Weights of a small transformer language model.
Size: 8 layers, 2 heads of 64, MLP 512 SwiGLU, vocabulary 5675, 4.26M parameters.
Each number is 500 + 40 x the weight over its row's rms, rounded and kept within 0 to 999. Layers, rows and columns count from 0. Numbers have three digits each. The size before them is the row's rms in percent of the matrix's.

# up: layer 2 MLP up, 512x192, rms 0.143, rows 472-495, columns 0-191
# down: layer 2 MLP down (transposed), 512x192, rms 0.0568, rows 472-495, columns 0-191
# gate: layer 2 MLP gate, 512x192, rms 0.142, rows 473-496, columns 0-191
up472 099:513436492509512447409394490491536462538547556504476445506455431456528489528483519537531477565465511527554471497459504534514474502472486503516482500483506572507509471562463478494433472438573497502521564540568465457489515452516518550490519497527437476493462531523464525545484583529421562496557480505512448477482465540518455443515475460514535479514403465443524526483433521473510550506590501480519554512570481425573524492464534474511494557509438507558516487416417500500461537488549594450526524593532503499493451401485470480517526506484547486519492452478540489452480502533450457460
down472 105:504420539462471548510468481461442525471390495462505487423497478523503491517487528547560553508498543544418472525551476491433477480513417466511482481480506447502485507532578517468607488471458488434507469477405496465572427559481442475444499557509438536500536469440461566465473452499533488519406512524483432519512524471539491544489457528474533470516537438508444482511506507429486465546522491487493422472511442568478489525489479520559450513486506476440514502523481497448563510489476428531474427445557529493455522530459528521497543475505497416507499488487459474581586489456517456506
gate473 093:507471492512477518462554491503511516460537482531514483533519472478528485498601554477492460513527516491419495514485508435405484461524528464546523519466506483452506501526525481512518574495559478478508535547494538458440567476543562523515519532566487538522424479505448519441506509505446567498483476454486437495429484545534520500418621516467519550498525488500602510523455490459537436462451465526511570437506524553496511461546552411445476525493446498477505525428501491515546476488484445453537535549512473574521515492504570518495497410457597516498520478491489523474554413548516487609
up473 099:539437459442476480478469495470480498540464495452538530458592488507504469595509515492500513567508489404517539561520490513520547470458406507505524538558561528457535459411491498565460519521506446483477507525467509591525570493479509533564536481499510516575486477502530533493493532517505459399531491412512496475520507533472448493459431591498503520479486516572492514482509477511517531528566530517555537506476458516538499482439569541425574465509452490515436477515554516545461529453518502506516487400477529513486496457445548481438533536506430461487490452466552555515535575514518482409
down473 106:551454487525450530565538463522476524506501492556511545518446596515514482485522515568522507479523561532495514546534518569495448580561455465514478524449503460547448487419499524486496537474654565489518513509459536422466471465539534498413541441493489511479506501509459501479505483419543432483529485535566522497495534435523549484500530503482500515548470493521574544474533594462489528514469498514423502539492472475545517497447484436480406464467582481441557503513479431515519536449484545473450439521519517449507497533498433513500502495530550461443514448527472500593469548536477499484
gate474 088:502543489564441508478510489466536438407478486508533507554525397544512536545551531511491513448575516492593498520500523503536483464592518485468540465417514585556506461479451509479468549529506501572476494490524509448549484499494502499462556478561445537525511496485534510589566439432499547436429423504587468496513506469537522457478564508497547480484450548480556529527480437529442513522482455490493448473468424482506463518422459476431485457441472475568512511534476471470543505492515503470503472515523547467568508528490522433539500532470543471523515480439494514467443454542579537455
up474 089:491514441488547458515490496393454432563534520560487537450469500479486500566463521465536526548479483527451511543483404548609438551473527490483454545458590543481471466479533502495523535505457531526564481526544508500444517515494508438528479499493493491490457477464508439537479488499530477548556485506487542510510535478516540440545457500482446472470483462505467507524516533511503462503534433527504482505526570489488374498479488451525482518526581560530456417417518527490481542466520586611512510470468512516526485526436489553511436461459484539480555479569528399447541527500449457491
down474 099:527464582534474480509475520561476457421528515480509413508522532474494493526579469449498510541495512470515497525467479540448415536446456483554462542578474518496536442523544546550439569466544443520506532477487494504429468500470502456550550509482522518553534505444538550468463572471474549477453488482578493431437555578465421479494546448527502444479503460529470498456448439457590508453486482535530541539494533500535536529506496535467512516505457479517574538533423453520443552446529515536504522498480423519548527498514541532545483485443531462473528515417475487508562504568441457458
gate475 115:583500535485524517541589444489492497556581449547471512492488531471537515490541596502469478434499556475522471578452513509491495551516475459517458531487457497458496551492510441555555446532518479458563561522471403544460529532491500599520419500522452474470401467459481488519565474514512555462523445527424567472492488506510460505466441474529450541477542469488477505536450548533537509473561543483383493449486518523491565505529506493514455438496533457581449524430482476516511558465489506487455487444481475442479509459412524473451478471530504518494488503481478466490526540483502480423
up475 100:469512555523502551543495489481503501497477556448568498497407569506523502549545488517514470538463426572535543493517449495539481519527480465527497553522474502520485479593472455469496535466516509573484523562439468501530499494501574462502525544513507476500445540546494488547484531441473538508452549512528531459542488507501491507437531527443456480517501431474445540514500508624655532466478555532556498424455471497503436566507468496502561502498496547461523579506494472506467488404550535417525503467440529487518469556575498540465442523533465477531526539534468512484504540424483561492
down475 100:527514534476482430453578513502515506443495479521568489473514493614524443542489502456485502503573469482533473563519480498472536476541479507517474483636531537456443521474554544492478463528557482460511482524547510467504449499483508606566472465492500474491451509523501466355427500509515527560474533498435524614478426476502541484504539455528468515487446473554554521578455477508458484435487452521446528458541536485441460480522482572498517483470515572578478513444508507489438485508525493545412519511496476498522514510441501488478483493531498560506523542514523530496515546517428562512
gate476 106:553447588545544565545523468487472526592502502479504508448480504533435465509538532481519541470526486506532498436453501547498529495544518496494485441436518476493520486525557530546472459477515474502505466484498486557452433506487527529454481602556463526501506500514467506535480454490451476571500457535564468455505493462529518510449428501507458557456473492477446564427482532503488491518508458537473483496468574528576555491562429447607467473423547449474543560491527569492494553525536476475524541400474536451484514522532495582549531537543619493526481526483516462495570539452482517469
up476 109:505460518506482479453477525492504542457465512451559527442543459473415472468419493483549439496529483429498478494507505509522512557434432519559518472473523559563447475478492547462504471488469473581475489461500460508507414464489510454473466434547497467530423492552525512488456491501531536506552479513516455433542461448411471451565467547463386484457525432521543492495519422459432519571442485490432413502473551484489479491493545491497520527531523525488526510496486524526542446490528416569455440450524486462510535464494494591476483465541527506583504527461452450538537463482445521496
down476 091:470517606537458463494518534483458550547521554490443541501551551481491513461525512512491470458480534468489556460519511466563478511485534446468556506461460431567555505478453440496523479505469534493520527514489433483544523475435537439527446466417520431516544579516478525548514451478532524559535481527552518445583464476485484494451475495533504439431481499460548497494543535469487560509472542510572487514492464508506517558463428494504481450557559505521484500536448519505442591435557481489584498518473521506492457472619567475489487496455501489503512491568445518459551606457540456469
gate477 092:509461536508546544567475541471451446530498540452444503503519509468512540561434459476496545475532473503470532472465443520562481458582482505541422483500598470555489440549530498535532501532610495460456503524538450530517495383511429490550480444468562530559539516488445522569467520530534491498438515476516490481494558525510484513429541517540460516570488497452521549498570533537569539475515587445445418528504573537455456462477528469518491460519523512464507505457473508493409455469494503528467523476518483522534473560445549461542511490554460509490480542484574442510456492443494485490
up477 087:514434460376428477453551498500468504512511435512503491519498599466495464547532519493511494437495533480539507578586483477553520506426482518465468492507467491528524535498394452497459539545434385532506505491460527463503523489529506533477494515571504500431507533508508533541451486353470542477580495526556492539495523545451486491496555540506531487516476511462526529540466476442428469539483417584484553468492484489569551495558495513477449542411577460525465481486500522519555541535497545460501475504516515466491515397502475490542493500536512489507482490505509513538519448507537526464
down477 095:480470522469541510522529491501424527562484518487520551532523440436467505436466552522474473469547563495466593458540508457508482557515500467497493475464472501487515440532496481515497606558573514432500452488543539519495465608506529454506529499561476548520507433481549489513474489511529499482469498482474468453519523475486496520526514508481540448484499485515490555515470566504543498520534544512575462503463461494469441511547524468586546501535548543528462448511514417527399470424442557518434529462463472543510562546504592515489482485485468402528484500459547594411515579449534512509
gate478 092:480491465482534586511551497511578455632520508485470523512492504451562446515570446518503509498546508532514510567476532469477512542476493503489453453477574444494495457463507494515472471414516466568515508518430422552594426478515447527486446479524511530437471498498525462446484483496534492499483430500518503527496534550472504409483476494431465524529500534549460472560535524446474490454619522509568497488500468524431455510477505519541469498417476465518508571549483494492511578475533479477476480519507588468513510519471439531554465558462519568472472527441544468429545481502445453492
up478 091:457518493480562443498507480418481486479539476459452553500481521525479528437528516519489459489488573490490516505494554529518497475491540476510517476507421489490530527543479503493507515503512475435468461448521531502438473475527531500469504457561492450465567515536519606429485492485420464518449474475462465396526478467545492565442526494544510453468543569521618467485442427554513446461504471469514582507439469525540531598566454537490517483455546504552556474517485565475493393565479515443502564483495545497480453520529433498461561508519536530457519441552575473514450487497493460493
down478 097:549478474489459472491479487526505463493505488513517535558568505509471460529524546471493555602509463486480504514520485533430474509459507484495506464474492480468420460570451483533478425472540460510517424511442552485519532518535521467530498607627518508514516452426533435480496487504491513470468476454520543486460441552435539546501452450575551498488511429536494476458540568477544481494557528471540504468543545561488507539471491502486442461468478566487505441543494515476458507442497534471436438476564546482485568552424599557586515514461480489540492522448518480507524398544504509502
gate479 113:516509467515493523458568508376493515450505471504566505484469482513484478482504477403457475487559493469435531598568542472511508500571523540448503456522510553559486521511485509516461521508544499452498565506492564509473479501580556544466466526457469501488558531422516489495430502496488520528545506513488480475563551501497481510465545503510480536574465556556497567562515492518585557558509520472454552535470474495462562503493459478468500532535456584479452522469549445524536479421482549501499572540531470502488509533454498475548525539517454414581437496528445561481536452479390497482
up479 114:534450543498612489499463529500501483537447429460465483478536537490470505550443477584502472443435514534473463521499524511519517455509478579544544529468479513551517596484501511472530610480441503534463510424452574484539525535546547495527504484552512476505423429474543481449455478492451485441476491510540575525523490478478483557479439566514489510478442499563458519432486520496488494461446477490490547520506459468548532528547546459474494468511463588534506461557508490445517492524534466490532483488585512419512475526562559536493573552454493586495467560488545473554532448552536484478
down479 118:563463466510570483458586417472535514502549480496484476531495475528512598445518488439498515486489468543565453484549527418549506510486523455474547444500454552362484576490486495465525555507513510502509555551546537503534561500517494466504554516528470514493540532589477546456474470500499594528459483540483462530542464537490484455442549493541494531504503522516512517555436498518462520501459549476521500517523490517514472455491541439513469447550522429478587476545536409398433519435509566558540510447466516492499515554492437463492471549550471512477526529465478523490516423480516509536
gate480 102:533567487522462509482472479575542538458507510485502446524520478508410449534473410516547542508513544525480503480551517491481551561589463427485493515446505506544377506563505545451499487518548476523450548456484476533509451507537459488563469562586503473475457510432432444485470605487526541517459464536448464477511454475513491504477497476415462499548485511434433448500542477492515468480499549491484520560540514529539503559504440460492511520474505441467531454613503495542544493485506515453542547435593492503474525480436535465537476509496502529538492504551498503530598540507454540506
up480 104:382470456513540488480529508488482516512496460518541465403515483519544498521540430545515462492554570456561492491510536468491547531521604484462455485509522500549542477463510544537445473542466458520532498527510449569463463435483447464540445433457510491460549517485504502462499491547503477536486445520447519520514569443464448539501534472543452424530485454524528496463510516497522491477484552482548507455588433532505521466535493473392533479525518465435456466499545444493510492522490458474482525492531477511487501511506547634430447522560589565465515504415491525564517465485454533452
down480 105:506527494469477503453503532500506468429421495544504485526522521496514509541424553467562489482540419467474471507488429537454568455520462469511529508478573476454563513553525465485530465516428539547503566417465511467495548442475541441412519538517502441481522527531494515501496462502504564430480500453556541487536521540540524489511482553460555482460420485543523498501617532496528549552459527524512503457452484457471434474483520559466482545418521471559516541539514455508524471475520525521559477513473482481511490538479492492455449451409450484563516554565626515464519549513554509540
gate481 101:474386533516565494441497567518526535501454484461568453468486534599470437559524427515483525493499525527471498547515546522537477451534498511448537440507527468488468465468531469601531462526484475595448462500496492461503410480488512480521441454459512508444513503411562503437453513489535492541461474478499486387457489426467459497557495434471473507465439478531527515542500438524451472519575474496507498510461465578502464465503496522453573495496508514498545492486500517507519457504511462507444526509613444448468510526441574506437475479457489520509517536552456457503507580507495479528
up481 094:429497486545513457433545491463502531508506462426498426473404483513587434528479554417449467506424580472433488477540484486477474498464435484514485501490501531537455552524501543452443516543516516580449543429476521500522463519504468561499492514558411489537451473504521518492510513527527537540502423504472447472533546541492481536472577506482459515501478540533483507511484502519470531555554528494573524520526482479493530461462535499491525496435531493550538506496525484466481470578567446411478543534597507537549563492503531513548451449423507509457544636506499508465451491480504508496
down481 089:496504521511437575575549506406523483525475474497480469539453459517497483543488476488557440536480449458486482433512568480490433500460449484513462488481493484497516471582485458498506495581454489453471493475455461533404498470529521531470480480534488599477465463483511447519487519551490469501499476529484455441513569507549504523477415446537519516556458506474553503539509489449566535484505527492514514508527570546526500468465513541567493548465524532521455490501574541425623487531455556547449491526568559505448476542526576544546391466459482491530427526514481480524560575515519492475
gate482 103:520561480481574499531456524559541484480591470486541483474534503557512535530533470534408497501490545436528517440515452480505448587557513478490492507503474557499448519443470538510523510548562434523569547414527588548522441551514455504519455544432514563539522480491504531546542503489503500459508514469461561480629410527489515550515501544497434478514441537541529505489558483454499546451482513487495536521522523534418546525496509504580496496412496508520556501514514450573567471486466551530568495536499513515485546573475567550486460534474485506496499537555533501526537483460487547474
up482 097:533475503462486484508513474483536460523421514571505500521470541423506483511576513531506496455558546509473511553517494523488529487484548460494469437409550457489464462602495587553501494520558503480502543511432468491504514515411480443511536495487491504531498490453473532527538453565499494499558520486560515416554547508415507518489464496473546502462482523504532458523536527567500484468503467466530587488478429486524488525585505506506483549445531467409475514463528476462563527443465486573500530506555538441457552418495517542464524471556642450519564519523493457532490576516527524484
down482 100:460494505510488562491549513478507527523547549521480470532502481478588517555469542472491422437467492551514526483505465548453492445556541580532497530491536411510577491473467469545523520460400535531550512434485519474505505474581453466475417441474547499501559506579474551491495494485464513492511514463476501461542481467450505552554500446491471478529503459416529477483534564516514427449459590514507464449492427499556492491397497534565474517463484464551499503500512495550541417431508485499550538493513562526477490574446487477539454475488562525532481497466534460522549561482583521460
gate483 108:479524466492517503546462468473506459520421516431490509505455555543475417475489435489591547445507514430450579561490504432452498510547517541506566472492499492366465501531530479390483518461503497541486552510439461538488464449489477531463514542583530494476510503440522543557375507554503473495511495500517538486519521487511476434495564519492503562525523503515513448409585481514576483488467445495442482550497443515473480494423473496499512526474514512503556487550538465495542549552473505492478570401484505453479463536531521488480466491474491538483519519490467503536458510525538456416
up483 107:511526413455491519534455455512533484485444465507442567464497498506423382564476446479479515573561472485519481520509550495534557530520500496463584497470448411481511549545538525507599504522516470532536549415497462483492427556510503517495585486546498448485466479486511499503482482520467479517403494542550507442494466479517470560530473428541473445483494463491513449405588508442502479563541476495527504477491440473462474494563513532471530563564548463481475435483470546468499486506440497503548549457534522468457542491542555473491485501575479521511510523466587550474517466532506492457
down483 100:588490464478503507562551448530523409478539464546518441492542463486443479547559493497456499484531437475431470532503401548476478509512454450479499534571448544476526456489531539531540515569505440462476478507523485497353549501494489483551526519506449507481445461438492461486455468463488587525546503527483485625493508501461513539518534528480512488485499469513566457531481531474503458452476529463494531501562604523512476481461485509451538491523513498504479492485566467476534514563453554446447472474529515508452501483381507445514522474487481499520501474503586497444487481488401485453
gate484 094:542403573506446488499489476464518514531441470446428552476527454494475482501483520533551490478450573492497482494422503454522492493478487577514474443518561555464522505517518514502479498459515485516446495472537442488443461515508519484546459555465516517520517426502556518510591494507518490505485523420452508507452519488565511535538543483526583519497473510507455511440519486538510507609491448488481505550511474482532440498447373528542543493502524561602578549455524545518551455580457433460404448464507510441492532534403446471465491489505449482510481495520488513485503559498491514563
up484 102:477492510470439518481482440544537547526505491559488549638560588434551517419420536442486483534517486482448483545502496510513546495415455398458428528462483509435566511559456489482483502528464471485473525436475508489547543521492557446482425505543499512558523432447490464546471507505487459511520494457538549476487486514513521565505474500452452502501497497537494525590535479590500466551527488541443461537580521480476526532518527489494550447442511495489524431512492441460558488501479523523539510445447527499564471485475462478503474536550451539509482467464511505481442471468517434414
down484 094:468501499579523451464450528487543516483563512494456473481532493518512534550507526632525489457532476532528425516505453511528418533513572518467506461490508528536483496528461518488470507515525564514488532487559486520550499605495526548461562542487532495490501545526496455582568483482568577469480473511464456508596517436523500575502546572539505492530620450562526502512499479546547503506548420468534541515487520391511528497459453441515474461504529486509572537484498455472457519474459544508539525480475451539518448527478478489450600515512472437534511503417538526528468487467528523517
gate485 089:470467477489469406540446559477529474509567525462511492420422454518439409542452556554520491566516475544546503490507517546521468471580501546496508531477552544539482504496500464556535463535532531468502506414531452522562434512539515494508481497545527519497542449498491514556532534591445541560435512534552475531509528493503567468477589558477496513477465507460560542503487513470553476519443558488506488538513568522492470489454506525500502446529547527516492475481495470563445460477563426472442484496500550573522436522506518508429541510520508526368540563509542485544463560500467475496
up485 092:517476515514450584485486495524468521460519556528501504576518555572472589466501492522438486429521520490545513469518482501510505563473512434489455452453503566465487468497456486501434526539475576445445502486499476481485500487458475507522499509547475512531450474512546551455522385454440489484513498507511486477489558537529473539472414462548477495496529439564453468570560497517477454586498469472550544435506485541489558551498480412464545501423527443515489592411456466498532509484505530572461501505559483432452507491428512493451474469531556453538542463480439465508540529488493581469
down485 096:463420503529458463533472478506483520436574466497494450486401504455509461568512482485541504490473416508440541475457497550495542576539549553516546495474506510486546543482416510518467495504500399439535511493528591483505545581469460516478502485495495552490550512497514523495544464545466576536492413495560412499541554537513495527502534483523467483475471550543526519540481521482575501477536549471485477501552488459421562490493456486441408525541448388518475440488507450512403527494507549478555462477481475551500484460494448475494509469538480425516493507485530544414500486541475495516
gate486 094:429508581545607461473514474458520569453502493491487543516465458472494518509522461537481546502560484502466456498550524529473529413504531434470545518492487488543559498450529473458491498435530504562441541487471505492498531571539463461538419527625481492527573477530522461443541510504489591480461470495516544472458484515488454591488498504522545437508456483499493501479538483497573461562481462486499547509419565444508484519454477607444484472467530483495421514566486522492493480479523466477493530495517530456541479495512519505493535513470549620556549508462483482481528524489593541439
up486 092:539551461453445484463556484548431544455507487486553481502500543493499467486552470521578460524387473539532509465491523587514466542435510596500480507504502465539465506541408508571507470484482557550500510528489511478501442456456498554507591496389492469557500498483454533539520544528456485498496498572500395505463511511510502434512497511467528518432472461497522500448484539539499587455516462534503537508502487531423503586495501512520484501507472483500457552539511499511501518495525542544555538508501482453534531533431388481506488561492435489442543465580531483567533534518502477592
down486 103:443534552596492488531458503534446569552520551435497523475519535419557472498532545420533540454498520440507528510499463508531474545521468485505501532530427461582570480580444475497508467419484480499446463458480560461546493592450425492483557595465452519518580511444468491543432563507531546479500536483494481497540424469492527495448484545459503502544506506506510534487504492454509460469510491383510525451500541475504474541472542480448513485537516467506480558500517601497472494463536452529504509524438450499468537467542514528480506478528509477409549477512484520532505582467463456536
gate487 100:475449568533522510553448495479476468466531457516508541478457537503506527484498514470506486558461528512524459442464548479503469524475432512440477427489537538535561512538566409444576514429500449423504551535488489601511497512502564516588462512534548478512463515462528540535535498491489500522533565524481520494463529464474536575495498509586463484519476481473429455589429506534488482524556527508545514541448510520521462522485533485446406548457470534516483550541498469498504418455520540553549457531576512414533538563512429568494572518415476460505465499485466501505470449472511481483
up487 094:499497504515523512443498563514444450424580525510456565459484487517525478498519511497523502468502526522471535466542547519474507474467460418536510505514493464593504434555471482483572523464561518500503478475545484499485431529583510531534489531541527521484486515462400444438535490514515511531505557492495477518509559539494470402470475543511491560499504532497563478556465484527504599569508509531552566455504530445555457491512517520513388505480538539465510516466454499564503509487545529518436494541441596551472539542506525464564474588533441532514579501495548501487584509560458426512
down487 097:474512511420536452523449505535519498539487443484484519549513510526496430497534504582476513443510501465453517453562535509533478543506407505466536502575493530428473528470479539501554424546502540544485526468487619488533448508494519374463542519522502515526422541586490525464474499500442537456440494538500559572508416488532537482494512494508508520455530438515541497498573488435443406465446534471536546504510422475484491503470490504507491495525501505465466485459524432421429536478527443465571493486516470525543541535513491513414493513506483593514532463487427513490514477535459535513
gate488 089:508542568524436540472466513481550531519437558454518426569462497447462531436503528479499555551496507553479546469451521490552567419547455589438480472467449481520464461501466529488528521447510456505500518486489458485529473407522458524508514509384519536465526579492418516461495447509500488504459484525520539528443479550442559468483473530443483570482490528481402558528515494508541560517451532542475502492495501501560581491505543502498529455532510515527445545562493412528461541476527527514515541486541437485452507624509534572533445502462467480503523461480525528516478492458495479466
up488 097:526437529512503427538528548502468420505478513539410468403489454499522438489535507503486509440477562513512554533546492465522533513501546512518514497537494465475455547570493559513450426459456520487453479524529492511556453575575513500581503488543467516466496483483505533501543475524524465553489454485490507477439602517512468538514556448488503561455543490493490464529526574438505477559519587478504507513485424528522427564449515457482514491532468465454481540507513478503455440529572450508515472456440457501469504498490527494593481525544426512429451422406475505502553567542466537517
down488 095:479447468509487507427499539493536443487493557436587566550495477503496509499497470505487487522468485525524457514467507524519440545482475458429495460570468482497539440510441451502528457584415564507548522537511544468535613456486479501552474510428528525458562566480520463493408483459538532513486514515459540439594516542464524536552448594558566483489502510463450517459483508516475525521489557557467548439495451469500502524607471466488492430486516592532413559473504574453484555488506519479481512434516497480490514524505534478484555533563488463506494493497538524508480474528501516445
gate489 103:499472474512504517480480426510493536461511543490588539432468467534477541426521497498505495558487522520511571444534533483473453449439516482479408510476430546517580499514444458520481533540489492541487524534494534470561550453466498511506521405543555420534526518569504548508443460475613522548515550552442552512507499523532524462508426508496481531493523557589455519542558511500509436491538482450495458485456579436457511462454443540501508468422490497520494547525546528578555462550490617469523508514468475529575538536468539516486538496446471536512476494489478495467511525543499491446
up489 102:474445488458515545530506471480507507487557478527466483510491564497528454523512496510528506497592495451512537464510479422450523439518426516598436476412580482417460535532479477520491457478461550514431504564444433524451491494421462524486535527575461580506460499453510507423447532546472518492510549535507492460496447464502460540457524498495551447531527526533514575464361513528523519453459597474481516454501525506438547444554507499487498558529485489524514485496480480502519477439481503514489519432557494511515429587550432509467516481507565502488509507509531542466545542443522523465
down489 101:516433479499506478456577610483506458561519474533446446444535516511450571545464532440534435500516480529478511498454459589524486533485485511475482476497552365555456482409541538496437499488447559523424491511500480555502504549452492468509485414412518526502506512503521501540497479470447469488412526420538490523439498455472559567536474477512490440491466520392559540487563506485490525443492485498471523465565491450496474505476540429521441505520466503500488455456473584568500448499537549485545462525537492476496494473497529501560512480495540466523513451542500492470457501511543536496
gate490 095:520506524520496518497538544555506475514441497523525513519425507529499569518488531537456470441455522519553529495517464462542550434486531511468521612433453513537502507529409564479521534494511568570535541525426526455521545485446486481486495503463449462540507525425560439543397490468480526493429455505469508464523479412519544455429449509499476479494446494492519440553499539502532554487510515410468541499516514518496505484452573468449451563459471480494540544453489540544507523426535552532555566532524454523527477495522509442550478524489404546487498494553482497604488511462497435470
up490 095:465486457497515457516565456529439497519474490534490545439476452528461574520484407510481447443517545525471523530464469529533511478483510487550520561444578494563520487488458562496513513538529507507439435523478476488507574554469539506508540519466491482486442495430505495471511545569535486481521461456460515471470569476549452499481568437478503464536442532464487499447465405537580486490521535467423528534505548491495468428455527569478473510474509436556400503428461537433461546457519514503531451532509474503499507437448499551569618520470503475520474488514555538439517523553479477437
down490 099:478435566491486454501536459519457552424485493454519500554504473532512418528534527501493451541509492442536503489484531489489496446463510466427428531437525460445538536481492520537478559505542547554515562427521507522486530455443453497490472490561408540494455512537552467496473467474513527514453494571519552423490511482495473438548472551520486549492468467541475444527537455538421562552562557583460493545489485497474517436462549467532549516569455514442520506528523541550531511558481499547410523525552530600481469501477533459466473428522512524449559471451471540531510475457563472469
gate491 097:513464537512477487549446468512505497568499426474567530532428523471475495456522481510493440560545558547518458487472460436518514526481500531473528479519522511557451483426449538483513558540512499439466431508470507533473493500584508489519511435438531424478484484549541515483489524518556425530496464447516472548476486535494497572471469520415489403469543557605550506507516553496473467413510515499504584440492512515440512525497541506498522586484510548507455454523512533537509567482499500483424522531503552555503431534403534528518498440441568581524455562513456479523483548497511485470
up491 094:510475476465566461492513523499513481505488601588431500435486420518480490544568470512473538422488516535529505503468483453534423373474525532447487509496523563456521518561443493514513461503452545509575486453490497500570547503506528497440557469519557554518437460484493564524507513474453482481512514486481482451486374486498484549494528540505518448484509565538457450516510486522545430530414561538525472446521534493465442467544463472572477498471517498538537470525487556506456519483489455520552501529513434546479590527526495500473550563474472544498530442509509524518574543410497494507
down491 093:467485475515479511476481484553415564543509515483506481418575546488584530475512494502480536513584478564457495512543503518555468518463475434415555578481483491492506517464510467530500566492491547560502485467535465470580587473489541542520448512502467535506553509548511498541472532514534549497487491517506472461487552486553484436543483501446538465551515525447454546542509451553577489570556384551519434562531477451476515556446566503442512498507527463506441538442460447481458505476475475521580455488518478471502482472500524459530514534516470520511517519451532427430558487449517529413
gate492 101:513492564515559532539542411476542479488505528498532515434509481541454482486480523492464508517507485487555530504499505463506514533578502468502524594527517446421493568476478549469495478502492433479485517498509451485541545542458460416408483496465447464519494561476512453537483441502505421523513471528484531580421495544470500495457488508557505525533445499533506514494448453401476458513482536490466499457603522441565453464483507506537549433439529505525496439471537508497537531491548547551532475487559552484553424493466340532520449478486481534457481558446504499517474477544445491473
up492 097:481537494490552549514492423459478561474531453423524452511450457582590531500529498493405425547539570501514530446480428488455489563540495530569523527511504472463481525502470521478484491476522490499543460505485488466596470538479492453474453529553506460529473495517544491586494452533449471510456443508503528479469510548394546491522493535554516509491514465544494497463429467470447414526508528554511512483496495517532473524561496546540495535451493493497506500493572518392530508464553538487513487548548517517505488423529432513508391541485506486517474521413429475515493497533446485394
down492 104:462453457504510617507530474502554464490564514506502498485579511554472543489498486526581453472484438506544554487480471485552519560502531414516510526517526521530622562495462546542495431565416517505502496430485507521451582517545570528492441509513511516464534527497516528489450474491437492527477546505520475469543483444525538521482505504446506380525528515512527470496491476505480607447535526491481493484447499527504504477517373513512517510521504453516409495528525516460491571435490497537537494454470420505448558503447553459522502414476538567515489523512514480444509542451491511518
gate493 096:487511465433550530464521501522520516495492548496530459517478473481515497518535551423431479454554529506542487495541534449482469568497552572545512509531617475481463549453529550490523413502524495533603475453470501483443503482477443483439510498532478511540488549496518515408595570541508471473471510523456491488512578495517448540567522524482513477481484459492437480519454441507553487509510467440433481485453586455451519532560530514432473481484478505516472455474465409500512469512560515528493496515416529493509506465475527454414529455470436519541498479518547517481529456490412550603
up493 096:492492482482479540504486499473472514484518514468549509523520496507423506597475449417543565444560548517552513533537519500534502534492459539580461519492570512504489545473549559502463446465520441475460494469533431505468455468461502451484488558572506479476511453552535420462553472526579489485485544530443455483510537541468478472530503493464492522519460522469473581463515528464548498478496447459581427510468464460481563534583576508433471509469579517477428486484532499554444413535553428496535503451493587473551480460483456416531535496505520476490469473537446511521501477483411475528
down493 099:522498549451499454531498528521537521497522481475506510473525488499460465533494454498480465493484537484468490473481496545482532457432489484494449558514401569542506487510473525430507470492478541510621538535540497468473513456445476449471478507481601481496499479477547542445468474551495509533437431486486493466530452544521459516430463400458527541563478467438535422484524525454513490463447509556466557450499441480521525552479486496577553527520463480457455602495494523467549511462460559545488497507555458570457573602521509479421435519442492495515499533492578495550538469431519526550
gate494 097:576564570540504441489454506476519535525473539491553525533522570599454440552520508508562586484516497565469463479489487483452503517475516475540484513589561379490474512538512437543496418515398478523520523469538496559490382501470524443510542569546507516520505472513478491517486500525545519500474560534500556507573530485542533439539449477441538433534450504475501482481465532517488473520534428488442538538467557519500509511500493565476556561555482436486433547433525489443498485480470507497498514509507454478506443481571521511509510491523494484484570461523487444511512539461552510430
up494 098:540510527519467547470547548500464467567494486417529497469526592529507478512496477505492536500491442561515562513456447468490488572490464485465472513487577468551504501509518530494530429522530471541537567517496473416482474542525553484462461464469513561555540419429566421444541487494510520496462525521531451538541482481512467522517514430549507554568558499496503539587529493522482575405455505437448493546474521460479476467465496499431514628510500478529510489542500479515429432528486523468511441462543506529541442532490431555522500481486506503431484479462465513474567594511498527544
down494 093:494532526502562454501433494500466559500450556441493464475542495448529507485569552489476555498486500497539523502492546547540472545479545496530400526496514476540470598477502503533429486492534507427536566556551454462499527502518515520474587528472485508533444535537494549518605486454504462540480494472498557474555555542464516547560431510554440469467514488526585503504534483554516458447560446527441559554536519493435463469517561547455542455480500493515472498502538565521563504447548526482494471529508502560567426497557532519590469529508459447512477437516425474490471545448514488504
gate495 109:516488542561464510520513505484424401472547490489539528477461439553492461453542591488528465440575568551457459526503487519457479416470473543460542468538515497554519493495458536453462461476502630447495556520479523486487511491461464442406578532525471488527491496566496491457453523506513463433473485517500526463475442470466574493492468487562503521583536456563511483558464540459576526484429468460507498436499513504438466494543498489490493498523547539449536487486576465540501441501487457478496418525438472504553468525522481451433523500520505515463475495494538525468489426568460478453
up495 109:493471561568467407484442482522557479557524519513515437590522530520551482492513538526448537500496508503564535497497527462485485443529527530481442484490442528466492525533515475483534520493531502567469410516565525501553424483469484460484583460474520522437449494534452531550527469577495503536504414513548571487530515487500506453506525484524472431500462495435530501472503479516538445405546474438475456483447508512477479514579444574452536419513476498482571521503474515536531563458503520420576500529472520520584502558584514473518501536499501462507509452450568507449431450550512509525
down495 100:509495486497516643470570475478500491469470580506552517442516466492489464547588477565475459521501489499484490513561513509560541459498426478444467483481437491407514474452502403522517488478491456440445591530459525476476523449547416538528450516476463446540524409525473483478535469476495509493481572462520556537644478390461516544522428495497515527513527487541472497527446547510525433498462450505527521526514464515476502520479538518534461480488473437500506498480474502499444530486553567508498534494513464472464483499459552466493469498551510458519512537598459496494534530540504462519
gate496 110:488527515476459464570548476441451454526458497577551591454469496561528465527446544503482503505492475556506513472600506560505480486508527547513506534546479415503534490477470469490502431490488549471472516470551450538502475389489494522482504474494497470510478500527497592422535544530439474516488593491429515561487498501446505432477490467498544493546446456480527491508606549515556521520576510474454557516534479499458462518428465461514521530478501442453504562556489538540500539597514525397534507535555472430469451542507525548530523544469449464493470532523511510473525512559514550491